config.toml
n_layer = 9
d_model = 768
n_head = 12
n_kv_head = 12
head_dim = 64
d_mlp = 3072
vocab_size = 16384
activation = "squared_relu"
norm = "rmsnorm"
norm_place = "pre"
norm_eps = 1e-05
positions = "rope"
rope_base = 10000.0
rope_fraction = 1.0
qk_norm = true
attn_scale = 0.193
bias = "none"
tie_embeddings = false
parallel_block = false
extras = ["capped logits"]
init = "normal"
init_std_qkv = 0.0169
init_std_o = 0.0
init_std_up = 0.0169
init_std_down = 0.0
init_mimetic = 0.5
optimizer = "adamw"
lr = 0.000753
lr_mult_o = 1.31
beta1 = 0.9
beta2 = 0.95
lr_head = 0.00543
grad_clip = 0.5
warmup_steps = 336
schedule = "wsd"
decay_fraction = 0.641
decay_shape = "pow"
final_lr_fraction = 0.0
batch_tokens = 65536
seq_len = 512
doc_mask = false
train_tokens = 870000000
steps = 13276
dataset = "wikipedia_en"
Each number is 128 + 32 x the weight over its row's rms, rounded and kept within 0 to 255. Layers, rows and columns count from 0. Numbers have three digits each. The size before them is the row's rms in percent of the matrix's.

# up: layer 3 MLP up, 3072x768, rms 0.0404, rows 1303-1327, columns 384-511
# down: layer 3 MLP down (transposed), 3072x768, rms 0.0372, rows 1303-1326, columns 384-511
up1303 114:151096118085171099141179148142133153117144108150107185141110109118107100171111143201134099104171127174152128121137159083089161081103108186148160105142131136056171081105074106085090116103109099164153125110191104152130115114087183187152172115214137135110097128153114115100123115171172112074151129151181101158146135143128116153111207059132118178096113146144122152096130119107146082051114
down1303 111:139110093138153129145116117093090153134100178145148147103162227144168128095170176159156121138123124144099145131115101158115083112117112126170109101171120180188123133109173053177075124138144124159142101145139102090134089147185126151105113078147130132058118173111098135080098157157129155172106140135097093166120142126132090139101153106174079057068112105128135136109103118079109150179108
up1304 111:137118133109166093135148119094187101100087143102113111152125123186162161176134120172089110111093124150116132196073146181094187080163103085140114085103189118149144128074088141166106154119101115126158161117099145112137106150124141086134204173147170096106154159149119091107051075133160123116115112142091137136127189108148145155100158190101163152119105100163056143102106065127129095154112
down1304 111:143190124147104113063104132169126056088139098100114122087131124125054159104136180163161122120135074066185106146125138076150071144180130175141148113125144161131150066126145119151181058114099166172155137111161176152122152072166148148096122124155116121133103130119107143187135174199131136195108097079150088157162099107160143203156190126143140124201109127074186061151105180129093111124134
up1305 023:052175181149128139075142141116114122073129144149101158120139101134109060167123104127129069123175150139142121113157066065079157061115143178089107138123132175101156115129153128145134116143121175127161182054124153155154162085210133137079172147120119099123103193128159132110126070132129090108152071105167097145092152101151176118140128170111092139195111127079162123105149150108139073099148
down1305 013:178170142155129164104112191142177146126152081142113150079101077115171130145110136111143147102173087169134135115137114147130109102133079122120123086070167137150105148115166125068148161194145148099113148174137174123176135179167140106152141144087177112187151161153121120158194144212140126094071147076078137147134095121093104141136107105107106145221104130102044128176141179079084133127155
up1306 023:077127158115122147129137192154117156110148124136118142145169129188085181157105095211106120098100143143158205105071117080084146036113157114158124137139114210127144062147097134104132080172137159110182059081190096132130182129139153161094179148146093138077075206152137093156079098094181147174125093150121114169158177118136199132152157124094041088139114098123186119138086067141126098189114
down1306 017:126113130151171160124152123087108170130134097132119126106106122147093126124138101150145069105220114082151129132141099104144105083104089105185126144135173142133143087076101151157121092143150151168158135141138149060130132075128204164118170106103116121103145110151099129147158145179113143146113149081105151132148179178098187101099137093063130086098119109092187144149109159103118097216106
up1307 108:104138110141134105121047178118160184081161081116082127133108164132127082126107127140165071146121108097083115122139136179100166131145086114120171162115104140132188172143129123134110130190129135122090160090149161161108097159113148136182119080096163104081097115088063132117073169119182177192156101179166138162099119159142143171150150096142117099086121134112123141151144111165096109143078
down1307 110:114120150115130202064123116120140149153172123176192144049135158087157172102099143127158167141119162113127066132127145140149038171116125190131181134152173151131199195129170078135082211098087163145116072153102146104096139128167106130091101165167062126106051187122128126042113131120138130121132063134141132103057109133123105120132094134132113141118125143119122172126146106142050081143172
up1308 095:089057156103151179150118125135121105066162117166080116084031172103096088065147084122158091149107119093160171089147135139077154120112122138121111138103205129091177111160087143127136142153180119107101122081073090099145101155191104077099175105111110093064139128092148120155126127120183104172117162129115139218086160133176169122074106173119182126115126125144115150106153094190173070133105
down1308 104:151150098115143116105137073071142063172143126122130097136139123151125141129072096121160142132105130126095105079125103183171112121162065116105148122133107092126162127102122123078107147118133121104148133137101143065129115135152087090133206089057103121164188149114143128142096142135129167114137186137097160138150125147157096161060169206187193165068144186136123109120107111134169119069113
up1309 028:041156142091157061129140130143102141123161105109095185060138177173085154184147111092113067130133117166151123119151131088096127152117153129134127140116135186101153074150131159132124102072200098170115151106133050099070154083153137105101150130143179103117060142102124104157105106119097112123095131099111143146151096097129136130140142115094127122144124153112128121129159134083169105112106
down1309 023:167120153173081115143022218139138108105082092073112141110131156118122127168125111096144160135132184108082156144162133123153124169158133119126102108126105112123084137083174164145137110167116078122080141121108152107110102066134108130141108107125107088097121153153117128165127149148116113098130154135113150151135155094119164133153129142107105166112155117095025141137081158131111159190131
up1310 109:169101143125099112099128146158110118074100089126108163098091117140132068193189069085126112135182123187092104121154092128144123126030131147092155168134136154127117111111104114076150113106175092143107145115097166179173094138102128069053160125112151097140079127116151094141125172142116118116115098147158140126092170146178165089156061136160092098111075098126132143186094072062140106111086
down1310 110:077135128121123134175137133134146142168165087104166096150094149146075162122059139120123105141126144072091159164090087126052161099115138177178184112147152115122084125159135130191078155110139144117137064146145138080118145109154111101133146114106082154078148131185180161119116083122061114039141105124121173137155140093158105164086183091127097163120139171118099153089093183118120138154167
up1311 099:126123190182138152089061101113133184052142073157061138081113129112092112157146114072130088136143146154106165167107151117180154130108169083122145145135132158099130069096160112161089095113104082175146139112148161160151096173125146160126101136125107125105078147168151100121156102082113127156085129080093162137096118158103110084102094137125165141128137139152095127116223106138135125076044
down1311 103:106130163126155104113130094087128109135164108081142124141104122152107147151154146137171143118146170108110135111103161187073121152071127096121107102125106161081143088113122095126139145112103055196108141180074105147126110114148080131157103153147057116138066115143103149184189114157188080100128142117103120130154130086134144083149112119137107125114154160131158154094093113128167086129139
up1312 098:070094150098132137142165136165104103125089095145127155092101079115052150122096098156110187153167080187125135108154189113162079135131176104141179118151174113084147120100110143127161114144160148151128092052164109101147137076170135091145135134167126176092119127127107070083177128079142183148092144165146118159157187242121212100188147133128161104072115119128171113106121137143217032110118
down1312 104:097123076127142131100116176196106124150146158111135165211182151124105133076123149078087159156175136090144123106078161094157063112136152112142157078132131099131161163117170126081131086105140151125125054111125131140144114140156117115132042154140152092156156192101120147074140160137128180107094086187136121106124142142106143125115138136162186068080100155124116143120120091161148184115154
up1313 103:127148118055118119147167126122153126124136093173058096143103113153097173144123081121137083095113097168138115140113157128091092110117106141163118144098215107111145144136072092134148167143148136164133133113068108084176117098151111119098197122163092103161093103196134087119094076097162048152099135137124155067178104128126118108061123142154174117156106102122149170110151114134130091166140
down1313 106:144121132128126123123118093123157122103119132139086079133051138113125175105210190134060108111132146140141079124114168109079079108155084090051126087108144126123079140122135142123088120118131190118086119126196137111117114084141129167106124082054098149176195103190114099108138076193159101063127107104150128114095063130086143127127123142116145136138110112120117176106129121111090143150132
up1314 096:092078088076058038142152153155140115124105145141131102129080101126118126160121155124090144129136153071163178092095051089129102135093138196135093214181128138105140146128097149135131143047061099125138144109178148112078114104116193112173119177181125128088115100098027109124157175127152100108178173166193098111160131100155112143133174079076090144164110136124098116172167151114142133085068
down1314 097:134148150124163172177124172095128169121141153062118097118191122147098080166093156194134179144123183131089159157179147135094135116160102099112147135121108138134112096133157121152123081131166170121088129141130139186082115120094113135110191144118161151166126105182152130115142116104113238105147109145110107135070100075139149125160079133130139129127110119115142126149076160102166132155104
up1315 109:136114101130101120144078105137119133105197140128114108104125101170137100162148107122169195125157099121085101166174157106161154146167160141129140144115113137089138124086115162117079118148077124142200140096144166147130138155169169146116126190122101086093120136170061143097107160145128101208114139077122073144112194118127093125209102120121160087144148162102168096128165152071107113148097
down1315 103:112127110128116125131090156163081131135129092152097101204155155099104162153130100172092158116137138129115137106143167113135164118128135170161152092144121141120116100125157127063103102136142139114095109098115158118118098154147100084125131102132094095072092157194114140124107135101127093048144193113168153152085097121128158212158145086102097100178159147087142155094180123128113106171127
up1316 045:138135116142071135148098107091071160105203104156124104146143143133118131137084090102106098125116113168128164141123176107146158097146171153144124136104181137123167151117160109063099094192105110169164179126114161164204135143203136143154095144164109160086120158165108109087131115106131105120149083129092127165090159136141135122137110115126108086187107145093173101130170089068138112154116
down1316 037:128142133175172145126130127160123160142134028205135106150162149142111152112131141116135099132139110142149110164149165124068155166143108113084086107146132084059151136163143097118082177105078070149119124148155151105086196131087080049155151148113116115081099132169114121109122200158133073115226164131147146072098088050129145113076086133163155106121111130148122165096060112162133163115169
up1317 121:119176169122131111102122202120152153075118048076071129179124209108147107172147094164167114148101182136131142182093149098116169145130183120155092119084112133104135133130103125117154172155129086187139107110121107182121121143123117118136109119162064165122117147154162112126097126041162122095123106098150139153077136146116135069164149156135147110110106113133155161138139132145115074150103
down1317 116:156164135122059148109158162139131135082130139115156125126134166158132136118112173168157142174122126145135220142146083091079151163134134071134124083083178111157114103105162164170111109160107169144096092095150129162168067123099099110106071161144108124104185091171149118140143164116142152149177131110149109135110122151133121129106140155132118098111116172152153137196117063124138166093129
up1318 095:103148068080174140092077144134157177102181139093081120139138156171149137070113145128109167120177111089077135100141125086103107149133096110153081096079131146103095092137046107168155171125134110122105127087120093110133099101156113184150084093194110130131105121131158102125106092109069145142098149147126096093119163151193134120088069178091166128105091135133148165114173128129125091117056
down1318 104:139136164145076145141136139102108059177169149134126117157156117122107147177094117137176142138132125162150163115127121124100089138154111065075159132143102114153071051150166125109117160164178093094154151176157080102143124147129138113108128139148082140120193175158192135164188167134159151127088096105110193137081104109157168148125130087120143131106102124093167104128153108108073122172123
up1319 031:112163151152135118069111158203198127053091079132120162066133149147144088121131087071130158125108066105094127148124093087094160115117109122122123131096153133066102145115127120080150136154136097119170191078109186131168168088185091058138134114115183125116105174172137071143165138085100148143113055136115125187112155135197135167112140136133159123140091127077152186126172125133140071095170
down1319 025:156142084119149116158111161136150137148204101118097187069148128120164156076080170126195128137130110166142097102128086098151125158154127130072090107133157094131114145154138133100100124090116106171104071192114069104109154204104147090135121149120101119092152120069155146179084111167161138066151149109159118084144073141113131088188122076201101142147131052132157128146113148109089135112145
up1320 115:141136141080141149109087165122104154154140124124150100105197082190138100107122153130116135085158103148084185084140136146129093134120131160129143146162066144096090150176157147186160149060203127037100188082102068178121106141191117117154101148123094094127095120139115152151061150128097206177166107103131148115106154130140163167116127105125152145110150115129142155115151121125141117135148
down1320 114:079081191108077146090174106115097113171122058132090187157130137097109152123144088146120113141192181145166098136079154118142102149100115168197099094140122143152126113136089075116147132150090129109104169119181157153112141136195129136165144079156152145137088097153084166130145173086170030204074150129182086136149118101102094131080117122119091246134139112155145106125094158121191094138155
up1321 108:072149198079123119148091114102152125144154098146125081189144128188148152140145125152062147103135109121172208131131055132105111078111119170175140128108163112134143133117103179088190121173132121120139144106115172149145195055130116127129180149104126162120123111124082125078110133145135131170136090095158124141126134126082119157137161142148126144149105141146172166112143159099105101122180
down1321 108:174149187162174139122124156121096123104104158123120066086131133126091052144105157076139145093131056136118118108108156140088140142092150072131125088111136163165108141123100091140206103163069155118128083090147129181116119152106117091100115143088163125102088098108072131079186121159109127138125079127129153088178084106117117144134188111144097115135143114119152125175186107140141126134118
up1322 120:046090121106157163140109147156164143153197086124139073100119113179162124173067165144054125129137106120137108107124119099110087104067166138069103149164143160118104157130133122114112172121134093095101153123212140106141211178152141181157119156092139102134082210145162100152124155106214134158138041119161159122151119108192127113158131120103059085150126141128135152151105130143171132133081
down1322 114:187140139138125102140075150133130094129083114112106083096149091124117072178132100181172151123148098130141124107167121142108175165156185088171112144134103120140107141144149157141087158156139130165149090149098132097121183060184112149159090108148137126161140075113127135131106166130146130071113112109128114143146125115139134080077170117153147145115124091196146126116140114104144081149202
up1323 109:109157091152130148095168149144127126080091140179140148138063095174126158112066088130152163079106168148100138074078050187140154143106147126087132147065135130140156157162113125161122120162198110134124145105125086116159132102114156036101126119113098085122107154132096115145088126077114095126138107079184170159111161134146185069113120132109125141128140143086075107097154136139119141099103
down1323 110:139090171169026122125108170150143151124148189122115089147122146113139117104120135162094066094136108125137086112101112137078089189157078137148127151126137122148099182115094180093148097186112132110101189158109139155144160126113126090162076099160099105109190117166140074075185176088160195162124165090111088077138145110110094177199164153146127162160073128114168115158101097131125197100145
up1324 104:071118172170124093189181124197127113172167175208142104211151152131118130149101130174059157139099184164137129151110144080093091125047131149158094139163130132100099157074112170149121156173188154087146130136081116117118115074141081120113172137151093176129101131182144102104121040123093174114087082121111166122168162084166111144140081148114112145135089112135090128123144128133118121119165
down1324 104:137119149106083102124125079131141166191146135163166102181145151043116102130114139087125124100129180183085103118123192120084050162161125084178110157114113191090146109184150162102135130125099174086174094117145063129059146170055121110108078141078114175181101116180117139068129183135113182114157091154105134103172092060159045145110145143170115118153148124109108073157093116090075141124141
up1325 107:110158105112156189107045138134094137085091139126093104152141066134092106137139129123090125131129099118038206128167157174112132135127157058117127166115183146120164101136125184104092052060086114104137211132123126176094178202169137127101142160113148162109099182110144148053091189127145140138170138142111156176123133159111184122170071122089121129055148165120168175127140121119058134110129
down1325 107:181143143133117150143129145116164193130121122183111143064184154167153131162118129123149049113112124108148152119134175146137055107127113165160105157137168113106101146137096114163121092139171044136108121099118071109183135158103132100133040135095123090120136114171124124148138107125147110132148157109071144122157101159106144118120096124150162166110098121174167133115106106107114085166102
up1326 098:080116100156174128101101112161103176113094101142133150110099158097142121143135150183092138124115144151184098148155119136141155142168163087156158113118134134104108118050147150105116164109120101103165102079103151144106163119103143129147107119110161132128138091121136148122121179121091061159131090111136129084148145089131081131124136079119136132119129130163134127148148058128184137214109
down1326 107:071122156148171172158180138160079121128121140137101102163138149058127153110117115170166148106156145124150121131157135156127160155143099154128179077169107169140106150173025163142139080092183099200120140155116130167107092166101135124103108136184128124193159161147066182145133077118110143139156121126096135101135065141084124098119150078096096152060152170194169132144106102130132126092107
up1327 109:132127111154125136149148167214190152106091117114109160126124187232096112126097155126184148125139132140091123101122113139116131098130141086123113093084107173110181094140127111164103118143134100086169184130176148143116139154149153134162105166216175148151130161113148106139123036104139154158078106157109104114107147081163135081149131124135155078089117140117167180137125161119132136094084